Weights of a small GPT-style language model, trained from scratch on English Wikipedia.
Architecture: RMSNorm before each block, rotary positions, biases on query, key and value, untied embeddings, local attention windows, gated attention, exclusive self-attention.
Training: a variant of Adam for these matrices, 413M tokens, 6296 steps.
Each number is 128 + 32 x the weight over its row's rms, rounded and kept within 0 to 255. Layers, rows and columns count from 0. Numbers have three digits each. The size before them is the row's rms in percent of the matrix's.

# layer 13 MLP up, 448x224, rms 0.0676, rows 318-359, columns 112-223
105:135127154153145092116168120149131147146201092104142197150073134140117146107108097069183081138126157109153121140118154139114134172135116097179134128119113119096082164059064134126138128120133135124133149150115124096179122152146118137109151171173161116138128050086145136118072140193148141156143153145188131131096114082139152126110113173136
100:164182141127090128091200150162121126131109160165085120099137209191150099098116173156158174127155108091120151124137073135120154140153172097114122103124134119096108149124173113145152148103109123138102154079118114111161078137111167109162098062128154092090177174108158066133170177105141161109107155095115142157120132159029148155101118128162
100:065125115160128034140101150128106083106094135155138131098123138193078202161112189094179148096133165138145133149075122119092121114111162147139148143146142103079158200122141117170105071106185110149117165124090100106174051092146153218081097083168067095091064105117094121143143131130111168132122168132134112159110170149124141161143150058116
095:158108108151190112147140137083130134139112143055122166147175075127109131142185118151135142098158177136091132158061134142111140039133105119137088087072133153090101134092150153128120138149066154158110100157125093170109144158170154132136162139093112151174105090100049194133111156180076136189172154139139166145106117154157133091148141144171
105:189157108156183133145150158139130123144051118157130169078108116164136111133073099109142117141144158135177090131097106168158126149116150130149169104205109099107110172125103131145129158138102173137094136126208131190144179119113165046153082133134115142154140134138072149129150168090140184103112119147108090053125178180154084064151160101159
093:168170147146061147168167144112049107091088091108137092148159158202161155060077159130117153122103093140114172116157135148084109135176133096125107129161126095192124162079119166118088140151113094178124089100189104165099168107168132122159185092116109126160150154152129140124098164073095158074128089093096103143157161081178088151132107160152
101:090114161105138112087199136115145084213108107066171117094174163184138124138116059100136121130141107122083172101070123151083150102128106065155066165142163114127082120155074117122119134140128122158098166168127189104130142187174119158088114113194110048133123079172076106150171106137193178109154120174140121141117115089064062150131146154119
104:128126117174169104108147166110151112138193140135087121146105096132122061118157146155144136095120095175127203118114092064133100107076133199018146141155143161162202163107122147137152096087085173103115120091104111133148127155143110089089184121080151185110110141155133149162195104191146100104118111118175149109128099102116113130163138117125
093:123083116149150115117101148153151073139160114159136128080132125121176139119132121139151060121100152099090128154146132150112118151150139136167179147145154125156058194062126167114164091192096177155118076116169073110114162156177118151153078114075185117115087110127059058061125133062098137061102099119125091143103151133131119083106104120195
096:151130083124147143102148071116142108153092168106089080111096090115153118071163108082206134102119129134154151123132110104130119089109119213164112170200143108118185142083139155107145196074115114132078107122169137159121152147083105144128150124083132132109145114121120098157122150143142159088142150129124178152203162116165126172108164154109
101:178083125117134121110195109171123144127124114124104101094174156094222098112087164075102089135191129089110135117151134099163208101109155108092080181150123145059106140129121187118093134120069054162098149127089130123113093139097112147162134159154084123117089155115027135124071128142138038139135174120113088135129140125131105140152142135141
099:144110114095115151142140164106140132126155061176135094135151096164091180141126152170156116108176177102134196113126163103075161117127128174149107116142158106165107142145127078119142087173124136162112075128197119151138141194094178106123212113086132116097133121098067125048152131103084168141110158095188084090134154159146128110122125149159
108:131128103123129161113101146101125165072125154134147120157132102053129165113183135145111179122206159159127129118216135103150118128119033174147087143110129115112040140132098092118139152162117128168122118149107132148139131110137092073104092132037126095134130125147162089075095086123134133165109152152077173105100171124113134156057059165182
101:078143109147101150100073132145118133162193145134136148058159139096131131084139164170143137126181110191154159135129137123128165171143117149158120109112141117177185135154166180113092067144097101080121175108110164142149122100166184181159119100108125184137087181121128118150175134172176162117115123167176129176137137092093163150108150155106
096:162110130113123157134162037187182112111107138088107137142138137163065122129146154176127148180143073130151119122146132103121137130164119075165123087094193085083177117092101073190137166128128135114141114105151194200078131128099094137114147133140132114091111131142101138116123171139108113119136101134114169097123202128107141100119192072054
103:090141131112183133096040129186138116121097122130158131082145164131099153180142141119134132125124141082116066139146140163156097108148120167135167142162060118118120112149156148160107134107158159137092111168123145157153070148083177167109135082065059175102130178123141151084090134060139111075127108159152203137093144129127146151131176174162
102:065137157107125164106146107109152112095103159141124070161095134109091084097122136124128163121072102102092112111136114137100162141087140142100163161116136104154147126122124147114179166105156091104154134096120131153139104057156094163155085120083094151126156074118105103164152157120095145111139130134140116136146134101063087125214067118097
096:167105114079134100142191101155177184123076136136147143099085122136157161110128101103108096133149101168163123168079165135141127089085106127132114061130239184135133132185161156126081162170117145121105117176170128130110157116139158148114110134161122163063139075142146086079144175125109133121141197127096118166154140083082094094218146125144
095:127116111070145116125116092133137110101140138106105150146117083127170123093144069107150216113109151216125112102149066105086151153156169070154107108129141089189053130109168147128118118109162126138117123120158094164152038124044115137098122105112133091139169187150055119121085083130117160108091155151103145140122137129103142181144089143115
100:089179175101106092091078142132135101081121120124096169199098155098093133113161142154136204122147160109149143131136113111112138023130164153124138117189118133133148177137146175120151150112110067145134159083130159109093112152145206120162112159145125040139147135165138134119169201102111114094040154119117109155132049090112149161119144086086
096:121087096179142133099056181095162159149120126118148080103140141076077161168141103127154068138192150097136098130180187119161113161092066122135118141120091123115148124071181160058101151137139089186090167134139132098122179189156128126108092113151039137183150091100106167093125087126144189049097153156157159102123141129117108096135170159131
101:127099133128101102105147091151103072160150137175096097160109122130146124171148162137108135146211112098167056161056120136149076158109126118180102150134128094116097107126122105083149210110145068131127175167128196132108138136113105167106138132113121174132139155114144103188138142182122094174182079106123147125172156152098156181124110182130
099:146124092168169136146118181064162116108122146079174131125132174087158137097130159145135048109122160139108183117088149091111091126095140158143112191163125141103103148126147135115151118110128125096144121079101107173071100152187155109185128086102155163121135167102107138172176079114123113157177128160107131185128144161159080182184129106168
098:134126165130125076126072150091137129112058082141190138138159112139143114152175154168141069079067125096121155138051137156137074095100149101120157177102092045108101132135133185116047144167138168154156185125169094137174138186088204142090106117106114149151138181155153148079189086131146110118091187159130122133115143099103025129116116160117
092:053123166147149086125106083126104110155104120092138150136123090155114110116096094082188154122110166141133144111164118181053118186109132133179124145154155113101142155103073173153148164094053074113133135152179127161163087150100081128062156152188117155075139152127130089142131053110125123169061159087180146148104152149098124192165111091160
092:164128196170142152134129150137122123110123092100153137142126129070119088132140133137146161148079118157067073114188185107149127160168127081096148188077087144142175141148118115142149171077108100160154121129187117171165094081103050126128152119129117149088117158148170123092094097149135106143121201167115118093102063084143144134140177105092
099:143090126112101098110181094125097115146068142136154131108152135128174193206193131127080204102083058146182116070072067115152127122103097071158118139109208106172081141158087066117142177130138126147098106123127133138071078189114053115154166122113139080126120123153112097106125099142152101125110135151119133156098116125187119134174137141091
102:129123092124128091214100154142132196102189182107129126107059106145128070109075097087135165109146194189159096102108136131132096199106126126076118088109132191145087120090146137110131098192130145089132143102098124104180129062095116140101143080173110125152124122128092120139077071106132110119109110124137178139139137188080181183139125131164
095:125170090142130159100070139107123159131171075207096139130123147126185146143175048046191133103122110156159147181111120124120154157167134092140158129160157128121176133099132155138114124105072153150134103171166128156109086126090119135059162156101131125151105096096150140116083102150170129138141145151119078037066133103142161134121120124184
100:106099161150082109182161155136158103095182180166160141131116110137142078154130088159201096089091103100113079146100068136106164139099050143130110161108105143118121141134129136115172132078107164115191114135089165155173146200151099091132159138128122089178155098155113074119106083098162107131197071149082080125108109084155102159087056213100
104:119095138161103118086120086102047121056113163125032119076150112144112171086128185144120115141178148136154165082124166064199145142167132106128148134122165147110103103105130072154186112096166148094069190097135091116006120147142158118123072090135167168177153122116156128123116151167105144127176129135145135065092109133123116142197152075159
100:141123139103064107150135099118157130108093221143111125186130152086157117097097128148151103140081084153173121088131166194119132078142129117125086094098219060092103140117129118134112115125118128117219094114123154172108117146175132123106135074152076181125114161150138180133139151113141160137116089093156191138156149109139113146142098093160
095:106179092097113130129064129099171092067089200117058139113113115161105077109107087111082129152109127171132169140132117113067087121115165121066164104107130102078100106106104154141180106116127125106172123114119128104128135063148180113163099124144117114109121173161153134173195156172164154104098078104154149046134066070158119144081107138119
097:163099142161116098124116164150158109111189137120160099146106089115150123145146178092097115106116161115082123161119124160144167148097116170094103127115103134180076080145149125083135210105157163090130114111140126097101178103172101109128147116171120138111090127165091133141147112195150104052095142100168126153088154158073075116161158143122
099:076146137158101127169152110064113115129147137142068152125157145094151145148121147112167083096128176089043174134119144127117133141118139164136118140136070141117147142176176160134130166118116155097121121147136042161114157101103079140214099139130098186132097131158162133149152132078155043190080099065136096202115113123104139144195104103132
097:135155067139157182124106169067073110118101112133138112086118160118168144144102089155171114138101150132133122046135095172136150125161122133110144117138189152137077108091187089132075138175114109134118117123164098132111128152116154096203088111102089207170109144166125120046170166053065147117117168134125164106141172100136099132126115159060
097:178135082133086128063138175116155130169036115147155091100165106094128100183090064144136172084155155139080128141189120122141114101120121096105158152132123107128059113118096196101118113097116125133062064101146135079067131110114132128133125135099102138132102097118180156081073076169150120149172213109134074091116161092080116139067095129116
101:122178116118116139111125119126168122102160174080138164118162154118107086134075112132117112164133120116122187137123134175153128163093141181144119050086164116135175183117050068088111107139088133104125132169138129130118097139213157097091192140130113089079143134119152190136082178102090136187140109111108167108066115149152136131155154086100
103:129164158145143134154150150137164092108081211098167107186215143114099073107151079092128115115147108142135080178121103178100123161107103104199133139174125065089124142116150067119130190146117069161109133110136117146140116127156120086188137116125185081081145093168134153135077132154092137131112138113152127135070111153099158171133142044095
111:099130116157086110150168184135116097167092115128128096088084143138166104144156142145104133106144087064153156074159149075165119086097069161081100086139098169166084139121104160139176102085160118125085142158124150148075138181042161127123130175121200132119113141070112119092177152111118132084091104120134137136175167141186152121091161110157
099:094119106140169131143092087167137115158130103128123132149160173056118107134097104093142112118155135132087080127157133132141065156156113137153119159165097153124118155129165136094130153106148066195141118135150054164064057079071102115168081101132157201079154168107115141098064103116113144153169088094129132162103118117209107109142152126111
102:105119111162132175125218099113112147134146092173103122115195146111107096131110094138107121102179118198173157128107110106079109121112091070087099093127105145135059158135087152139125169119105144142090054190118080159146205130115112131102111127110100122114062117072095189137141110150112102073067153140133127079201166112149101077184134112110
# layer 13 MLP down (transposed), 448x224, rms 0.0546, rows 318-359, columns 112-223
101:118124103147147073116161136153112149159129130171128112132089134084165138120128109114184201152126084050073094153100123184193112128096110126158083132142162176145108151071106150150149148155140145108151117116129141141121131109239160099139149105084138148072136136109151118135073092116159118158128092111144124129094143133098093107165118146148
099:159121080186107139141150123090075102155140185096106178127140121193072119134169160094101109141130087155072146113125129162147141140148128110116137104137124144168089104152195144113104169079134142120108113075154104135128107175143132141084120107161174095131142080123110125178122108154111118093109160013150123107072149112102090141120135169094
095:116112167134114130130110105122093087149119175109124109119092196124108130162126124170119170116127161027097089124143136150139119098140103124094154089128193125155103185130102163135114103111134114144105141188182133175171115101126127114101121185148172094173087056129148112153118083128164092133121141176130125143120109136044163051141120148136
100:164190164170203106144154105078113088060151175084143089115132122154130112147121102143105116111143122152131185148152119120127099063111152080111074161146153165074155119075097131135112109145110154142115091121108103118090133094134115092172145118122171075137140083141158122159149136172127159185159165130097143160088170091134134121150103124162
104:120073124167170092126113085043128147140081136124146077100125122117170090137118136117158067070130151077095107112166124107183104117050155132159135136114138093098186167159085094122135156133107160141144201160111149216134109072076148114138133109094103134163096153142113169187157126099152081127101177149130096095190156085089151101110181185068
098:094107071172137161104141133148125134122180147171096147116103124116114149138149138170098149152089080101179155110150090141074103079000167156067067143104092108144148134140165103168160094133172162137149080099085176122139150103146103162129169125124171108103146157128199141113084093116139129092104146115133148114080120091088169138157135115151
098:115105102113128143098113120097161182135121162167125118106130140135105124138098118118148130188156171157100146081101128098116056139161071165088164131144167122095098047066113079127131102179162126173123114095098077123164121082117100134134108151117098130182116150191049145159129113127095122082190125131147142075112146103156120101145126098149
100:113113112112094151121139152181185112131164129122130145115098080074132139151078138109138146139106098130139161092111131109103134080118128170117116153138159157160100111109151061131085126115021095121145178151104125132168084166151109137129106148167123171023116166081101099110108093146142063092155122162138130070106152130167111137081126120117
099:166148168053194052199093102125167093204126161162115134100076171121068118099068094134126175093183132107124161113154097133078124076084154123166105081111167127108123145132112096115088124151069105122073132104115133170146134143106194119134163121125168105091104144138142105159153098143116145160103067130138093114152152106110184117124098151081
092:156152135158121128103123050166100134023162101143133132084115116078128131131149143088104153156114157148124125106143136147088130197177131110105128160106118180175159092116104120130150147099116167115122183136107094128105151138138158127137173113075106135086177134071074096109117146165153067164113091129099131139127160183104126157091148157123
102:122174130081199147142141114112100139101082152098131098177126128124086099098102161163117096113142170191184182084115141174115105134195176156160143141172128167153127134214127159131092110171075127125114135134124151190094117147162118177171118164064114085163134183110135081156151080133144123103110152124130079150143110073129175057174113086067
104:163058094128129130122161112092196147143146153151150080152102183100161134085065119161175085115101125096143141171094118158124104151121092115081171145168080071134150107150162115116155149141118122102191140041135097114111177108167145152140155086146188099179158103101187143073105127115206132096109171191072165170086092181136120152144075183136
103:174129106084146105097110181094163183103173106099165125156140043107158083081159148148203100157181142140152157151182119154107110142112138093118141132141128205144132104133098146145100106087100178163153147148160085083142144187135167098075094153092171147066127140140121044067147134117129150162128123134178082167127135155126077171107145074086
099:131148212100115113101085137105142111181130112114146167089156039165111120125146113107158137076136165120101136125135120131174138116160164159128085120136202092242122154171148095081083156065116148098070148177079164137156153136096165115148121118149104098109115091155152188164107108136205088206147120101102135132174148154105105121193100097196
098:093109103115122097114168141097219128128069091096114083120162131141070068178067150073163150126109172178104144119135141083145190129119139124075175160155163112105156128076105161146117124088196162113099117112122128157070157153132139146183172135198167138145104126174125124127178143125122112128142120185134080129094082093106116135092110145119
103:046085144094145168090135100167111158118085092124162101089102105088129148093108149115121071105126068125170136123212129110087180089125114136129119116100107117141119170155159157102105143077115079135108132144131184101110123125188101123167126126102090128104089179092162131092088147174171098143158152098128162100074210144105178142077124128160
099:174146098114097143112138163139082108155148090140156111156087109112191130124163175113125168153172132045110122119113154127103181129133087135112133139175120149126115187210079112151137139131120127113175136116130091122122216138153115127178095225088109099106136121098123125134155130102171146112148101166192124124178162141100186106134139109119
102:149139120175129146111171108135158133147107093132145105169091115149140084200139186126132116132150147096161143078113128163121064061074121145080122094182087089182126132128134116119109071119135095176123107158124153173152089162126092091078166049105118195135106139164142104119111133160129197153127133110153103113158146139051102101162137105092
092:124118085116060120125133063124176115114124121105168177110133134100109169070077123185100119131172080127073096107134172132136145116171088118138158180135097079128108130090159142137137122184167087205147130146102087145116156093122071149132110100147103140173141156098138144119137136121100085111098117162210119163133099126175111144104069113123
105:103072076154065125099146116153121112097138125109066130094059152124117147114079144143139086112139056117064117167131106157150150099140136158161127137150148105172089169147128091110099187187115079144058126114091143109146123127095117123097168184101085096159111165128103141121072121059141136158148119128147111118114100209107077140058168100135
094:082143125133114137101129139115104130090175136139075160141172143161119133112116166051149134108197201101188054082074135144067114144125133109192157150119051142110076082103142094163149105221121129148078107126095161162125143134166155136085094168129137172068104099043101140115096189124099138187127073140093122096071125094078147128136144129128
102:189137177099213127142144158117083136109090166094057097108113084143091067106171070147195134159139162169164146198156120150112113114094126122121110152126138184152142120139067125122143156146115144104115151131066122145141121100093110153117173126089144100128135089099110143179131145161145092120122123088147159153134077107086164120065083109101
103:193150121190140093163152128073127149135159152084107173080093125081145125091158106069112111108165112126083124178171144148152155140150114118120134134140106102132167165096134110153108133161075208102124048140116125110086196163134168124137139139064109195186152119073096166150080108177151089144131138095112089158132124120143061164132128162198
096:176133154070189147093129138178121180065059092131159098129174198158069113096117108158184119167141145106092086145081155139098160138104121134117099100144100117115183152154108137137112058123142157118127150139141136044161150143147178141136085101100124117126160132103143123068144103071146194136117130089155139077138138104120133099079102114102
093:060121161117080084128155161088150135167152145131139141134159130104144169133107110127164142152145124105098141081137090131122126150145140102133132106107118138145122129165095144132156111118116196117115153130108071129143082115097078144091173135136103150082168114115123088101163123124110111134094070089154127098093077114144088144090076166081
095:105154137151133172122151103095137168172160157130153105112123171126094119133110153122114065099131146075154185127155088131112144113199141084177147075138080149126143158168141096090100178203113132135150112137151155124194166160059144114106130116104141081148080154081137167116098097173183175138123122115174129037110145115085130163141165166207
101:120087121128097121182140115139051089164196102144108159130175118084145132113118174144104099160134174166148083108104099108085120161137122088204152160091095115106096180112078120117145136109087136145128144100065107127134107083160164115083082063109151134132172158082145133173117177114068142101119117146125104146105079118119164177104089121142
095:161112072078123160142077142119130120170092157147101123154106112164167135171139082128083117134104154100132103116115087178105130183079150094119119113095094147158081104177131132064101092127143179176169129103150110150161084081074110166127133138153093114165111122098101133087155100072090105165168101142140090085147143099145162151160146126173
098:116108129119150103118181186097114098144146144139107044123138187173148148149146099091126090123127098112151077124128124093108178145120163121135144106087093123160169103096079135158192143159097161161109053090116086098152162123079155167116133104161224142079133119153081103128138137132143163133131156206072120153126154203088153132119144191076
095:161148120152107103126080140115125078116137122133094114133184096091127143167185130093161133100167121177097102184154136144170219183119159101119111143157140205109151101125127119160153097109101132060077164081116092135176179132143126187113183159147091074144182162118114131125090105185160105138162159106121135120156116177108098177166149105126
106:120095116174068122176136106129123132188153129166145125129092110128081118123152127134131129118116083105117113105189089177075181165116114119082101078104065129151103190135124130154089113096095147125125155139139070109124083059098101130146144161160143072130118169117110134125104072112119136144110129198119111140121072143066160152139142121130
096:118106157186149163064067147116077116121149114114105109067103095108143128138142128142136141174121147089122139126119141142154149117145134177151127128198113164123147107131039180107134098161179136097110177062144098137096132095147094090073090132092111109185109095108098120157078161160097119089118138110111101104101091122120143140118139154111
093:097158140106121109108108088121171171132116107143103184099136139120133056127090132096155159107165185160105120128084139157180192122128066122131081113115109147123104154125131092169134154106110143172101158148179076171158124104166100193124190136121100220085194103133173118086129164122164111168132049163115112102078120135153070156176067112128
096:136102150126156126155074132163120094131152105079191121135147115084157150167152146060088142138112189101158093143128170092136080129134145083099088107115101160111116144139119114192071094136174116093114136158076159125088109096134131148136124191175154102104180139121116120098149167168086095109141125198091164199117151122101196146128165095099
101:138075176109178123134153162136100156128188141124134132172138089148127075158103161089069100173123187108134121169115112144091132131124125124118123087138166191138119116191157208152160062129127087055190116138094114065132152199088141092127132126131133078130125144151115128134140093138124129110146103104183196105119136118131138111116094082168
103:157137167149139126107126117147112130081140159109135131184088143142083079088081128094086102125152111182114186165146058109123155110082153090144132156175081179149161124111142146200151163144079110087128065119115107128082159155097155127103165163092183138135099087139158173132109090198130118126111120082137140107170131167146130144200166130140
102:144094133102104114147139150115125174116086159105056120164136076108105152169168111134120137111087140083141145118122164073119152134120142156061157142134127030117120067159124051144163109095191153158127141091142109183130098152159133115139136113128176115131114062100156125100143133186164069180049162125157126182165113133172103157083110106127
101:133101102112107157138122107119195133124154144123189138144137148114142164128152160121136057150105174052125128123085137128146133146149106108112151149140156193161094156075124087149094152075129145140073126133050142110119148160132124189156117113229155106146119112132130144142100128097107066156113154088135116177115136101148125075052136101103
103:128139088124111108162071125112127177131119184062094137115124176122122123172124082110164098144110116158110128125133108100162114176163150124104128124092097116116062097157115181100095122155187140149133085179185067170158165159115179214142166150121174145143133108108187112106108119119127146102190139100165136132046123134093149132134160132118
104:071173173123141151104094096083094110099175091121113141170104107130197098125139161126125105124138107129131101177135127167132109144137058149210184207105162128170153204134135159114192122110169142138139139147125134099134158092118111138145073130098050164111110136174165109149142166092091155135131129114110100070119122095113130120040081107101
095:134154171073127138175108086151135137080100122150086092115083143140150130111178131184124149119086147111172091134114177173101181128130120113094089188125102110147083174160089124104124119152139131112178054164125122187137167127118088193091102171151137089127083115139192117119120117121130097130115202153141116119064120114131162119177097140139
104:177121166115135199146114200105178137148184113158122043136099147105177145104145150131127125096152137154152129127130130133126147121079118134068156089126083173173158154088170157127166131092130235152124122131092161145153162167104057091135112129199086114148152170153165108082118112145178137092114106079127139129147119081105124147165129115129
# layer 13 MLP gate, 448x224, rms 0.0671, rows 319-359, columns 112-223
097:128111120067128161113157143103096166157117123231095119121158180171068096136193130145127161156105174156180178102210105125163083136155158136109108096113098148123095123116109100166178103142141124118130156090130097085155090138148141103087103097088150131083159173111147145099196082097112150076145178161111168162117156135118158126144137120127
096:101175148140154133131106172056092116113185164114070073148103106119110117136140203180119056172176157078117118131102117107074148139134165107140119121149141142124129070108159145135118102166167126172093186128114173143131149119056083125155190135119101107041102176131128115123181177145103141168095106098105181138095071167129117157136103126063
098:108122172109071075097078148142121142095116103191113060175160154141136142125101174118114146108141171093134139102204089099104157165122132120106114126134160112128111120145130136109096107139167120063169158071172148119120166106116115142131156117095054114128133190152165112142181091093163100040142102129105097125107086059163121140112136133096
107:176117200066134115147092139073119124129113123115113087096133166109138160163106207174068100131147085123061126109126132167093131156173188088164133146182156189095148111161122171074133112074139197078117142125164109071152128157101165117122151116063101103144127146115145108181158115119145138144102157135172117131089140144061080200117188124125
097:096056099145142078048124103155187139154158177199125069128143109077108079183180155106189103171143135150157094147129107100177145140100183190129115140062089157105114120132107104143225097164103167072112167133126158093075116135094154083092098132101127115127145086094126073141150113153118163139125174161203101114148081173117188103138089114117
098:134133173078179089092154152083147083117100094111094099098132112141117130147092169128148139127177134090130122113095169137091141121143114121110136086183102111080092102141048144182128086091092139113149112130195112114089140136152128101120076120099102150067147116130113142165157091082169173083148118170171100069119146148091207107137137154196
103:062165122142151137115118135070133089114096107189075125129127075123122129122176123149146149103092134154184158127105065090149147122113146164083087097132146148164146131121134208106126093114115125128094105037106154096130072129097169143100175157099110114105165114148093102177181095135123123138148128173144120134197155139173181115125138124147
090:120173143109096135148121165100132140108149205184120102138106092156103128112148132119152195122151113181161158107130128163147166154125100131138119154107154127121138141135159133235158157042167074096155154151143166085140118111104147077057129161122136052146158121151173160181146159145160107089141186115116197168177103158134118121118172102085
094:120131130106102162113132130079118146128082127087108069074099120147162163153160075091181142149111174110178089107157081133131060105140172114121170191174115117140098160100124119105118144134122144137087179100165129129159073152128138138130159145161102108149123116177116121144120156093093146124171212151149135131092142139152120154171151113113
101:124160178118113081128145172085145124081103079122160151111056093157097187074155092230166182123099129111169082121088152078114112133151115083163118143151111101107142130108126097208091144151128125119168167121111167139097112087149142131131101154136103146122151135116184109107137093172090181156125148152092103106091174108154174176164097106067
103:119166126138123130069102083134150157140130175158078125127086068193133145144128126159170105074134159146171183169151122168127150163118150079077156121152047140115122140143139177120106143056105128050107119109103099147120137070168126123137103169126106117123128139145136122227082120157129129134166146146126128170118131112020145090110125075100
106:113172129072119114152109158169170145120162106140161136131154105119177135186157153118126120110091186100139177118141176162132138156122141089201151105107084120079127150150103164070123128096166138126125091075174075109151154188097132091164154183166175153095123131115151068153137117158129139105127164164096108174133113145095158133142139086051
096:128169120118116127146150091141118114142101167134138145134116140124168101081120131096093190127122163209115089086111181051154102158196108098110093141085128170118126123150110151111170082089128110173207153106134137186163080122177121079104126101147141159078099167096156167181138116206224207117120124110129145153112144115063161121145095143121
097:158137106086139153095135110029140127096163139154173124119097131093146179133097153135146111123110105092116103090112157105105123098115085147137127100145209154071134140174174142083082148106149105127166150111113075115120128115098124179170101127095137155119158143190120184128131081164173079111158099137164148097128098077135156169181063174151
105:121127190107112127125129127166141152079145122153103133087121125163147152183160154172074155122143187062108120132110113149190116180151191150142134157133129086107134127104091172112115128135171052164120167032117074112195111108129148118111155142124139095111060138117145106119121110135141162126156113127156177076111085144122085104125101063108
102:086149148095094138105120094118149094122116116150144113121093136092147121085099187147130118143059110107097087103091082185087171140063146133112155124146137128104134104108080202110179097113126148130124168141106160088088150087180151151160081159099100091167142097114145098141178146119110135074102189165084139140133126183119081133119188078165
102:113200135154105178124099180138128089121169137131077098205174130190153089138101111172128163125133180090139117116111102185124165163148141098133157146119083091081063119123090131136187107117105167156183118072138112073203162149133125126138185123142127136129193148129155136224162050137185078166133090118155167083132140180137154138104112098120
092:147124161106040128165120099196106119121161161143063140116084112119192123124120112164134114139116057149053120138153081102116161095215118105102151129146133111065167102161090189153147056099146077097139103097158168112147154059158158069104141163105143102107139191115058096167084108175152108053165123141071166139189112131099150195118115122134
102:076157164102068111113133079159110074084139130082112153171107154143097157119144151116147115099141109115094204090151066171111131094065233141100124082157116103125103125163127121109158178109133106100122102116169128046191150127099212156069145140110108069137158135145126123104143148089141146071117143084097111084147081138096067136175129090098
098:115157116125105168127108172116143075041125096161073085100082112128137102168120101149100109107098199057142171112193102074098179153104155111111123119152155151168115089079144136082112177091143160095138190068100118068148094114069210161087110135124095140134130158146117144120151086151117193046145180098121157138132139122131196137092128138095
105:121107152090126093170042164125117133092154110135142120131139114169050133174090126139165121088095137142099190105095101118098175099139159149142121101130069155148149157160121124140114126141137113060097091103132132080159123094168187155081135125128105140156176099128153095121139106085181129133079185139102120162095147074161067177136084083085
098:102088153142181042140067158090135096182100159132108114102142167130138164104110150087164147129175210120081098116131090061113170177086168086121106136112111122164125149107075114123145143094154181077100124093130143076116179158137119120158137095172114107129125141161109133187103156129102155113109135147146128080172124134120109173159138102099
098:081086138146147140160153179120113139115173136153135079148145087137123113165158120126156125136180186168136168170192135069104159114144161167098059148190101121156157135082129068105188154126111175137138154149058135153117115150174183108128172158102116164127167156117163154096087139167115147155185097118156110161100098146159132119171152109120
091:128140158085045053181128178077120093117073104177097082087111147186177083081169183130201151119102095112081111109153124146152191148149123147089131138204107053144141143162110144146151179125125139159073087146154127115157127084110178126062138169095121129092158174125149113173121168118089101112106140139146138124132112134079086182113085119096
102:144144197165169108077152126128151144152129092113167126119089112106168081130071159100175198131097153099123102109189129096137171128146129105102149169140120158126190121110116115148137154068103097208132124094159167156189088109095110120104118110165128140086146170155166143151124081118160165115133133150156142073084092102129166144147125106118
099:158140074109169127072148079124122098091135141180087143184141126083132116142126140165108160136139073125104152149171107107142160133121121105187138134126087116129056169171142091133121079115087139158140110128108101191058069124105127086165082113092127071163140122159184118126161144141191132128111146104123152133126088129163190142148119155068
097:107133201088095147102130090056153106156118108115137130052130151173100096154138138183160181127130111133186171153151125171067084114145179164139131084104168157129143140190036101157157121133117100176134112109183089150157093056168107150105115107090103130120181166156157112195168113124196112110178134094152118141166148141146151141165149150091
097:093099140135134084150180132037113092097104195114128142144168090125049107161066153157108136151086158120098141074140141138152116094117117114140121151186121129118149150149166105122173168130155145170082127108107162158132153163167181070148098133166101163096140174159146161125169158116101123140175112098150115160166200120089074132130161121044
097:137137148068137168173126137030133125082107035098148101179084070145094134142168103130190098142060151128073085146094096141094166124103184151113119107155119154066114104129171163176132125157092175114157133077144143108116165141145128133111116117134074149165156154098136154085174115139139163082189096123104121137120180184140132137118149152094
102:094087185068121128082152100083166118102136168085080152130101132154122155149169100076103160099089092155133111085114157111095139118145139105189127111050135103080091112104138151179145104114182136058142173112133134126091047140166159129072169111154103155117147131155188133165189135157167222121104110152126132086133191122116113180068132100112
088:145160137112139127137170129093172117131164128157134139191160155123063128126111165142116100063142078123083136093089057067119100132094101125059207076179165124071114088077155134145133148135167166143110142145137162142115112117157120152166083113102145131146229119196151149102191140099132100159108206117177099156166088116158164135107116159115
095:082110110132177133101152066131128070143161124148107189112163163091112147133068180112096094075095100162148133063100107161104126156081096157144122092135144166090146175131120151110129144105158147133106119143176087126116124131156172181149073120126120132134109124139196130138189098140182104104113075157178148116081196150109068127078123083132
096:141093133125161138117085148091156088167094074104104076179115096125110044149111148104152065115150121081105159120110089147080139166139170102143085104112205157123102161119090148123161122159167140128146112113137188106189123140084113146100118106142177128111126178122127091158201138088166161136123161154141111164138137075105135165107107139139
101:130116148101183100090071075192148117140085152072151081170121137124092139121116118153083164120129145172221084118102092131129139114055104089048103084130203107123081104050143129159096060144069147147141121107147144094169092124158206118111150127131176114083158187146118140123147118142123123099115135203123187100138152107085130146132110106115
095:065178132143116077065125155204168186155166163109158137197160126114096099159202189120161142096100091202149140174154148098137111163066126178164123102123136115145142154149098113076126122071122145122137161133166106165149143119143086151063118157090137122066144180118151148187088098137122068091152124104144104120165149100094180125116092128184
100:157153098114141118126149177125167103211041088118122152108098088141132086112097037129148190082182206198095083150155118097121125138091155119052142140131107116144036162110139208135130137134124083141074058071132153109091158074150114106142197106070127122158133123111162112045142136097149101147125162120130118101104116112065136130107119138138
101:116038096166173110088145139160143120079144147133161070184206156149112147145101139129125155165139140168146163116215126094113076137142126171176090089079169088127127167112067120133133127100135149095096123133157131142093111173182070085124165096136085157136126149136126116123067150140106122164153115097103166096120142144116093153100114188073
101:180160162117167160098142142160183145118121130129105135168125116179123073168111109110116124130118139135163117111175062070145108151084135165177170128165187076146108158076160098175116138093104110184054144119152172132144121151133174097096126147123156128069148138104122135136058110146153142138059093082165131093101134180051107159144103116077
105:074096110117189136098065173100108066119023131121136138121089118132168125056158135155138133101104116102149084143128086146170107149114175178124098112081106055105139125131149156146126106098083176141160083076151114136172080104153130127118118098069069128125116107135202158177104109085103165107142105100121180064120162136057080110142190134110
101:145112109163116090146120153104148156125151110158129149098114126129108173184141145068151086130079101135119160127198089145166122110113176120059148129067081092138111087093083050127129064099102155131124182134184095091165084132115169137124093101075060121130193170216132089137116082135150158103154159103100053126122152150073124114173115161115
101:164086088111176145141123119103137132097155127127167138158133150074201128097119176139151142136098140084144088104155119080141129074135087129174109186183184127131152110114131089146198139129131174150132132058142114170125062162117099092171098091112056102072172163156137168149117092121164156124112118174103113159103093085092099151144061177142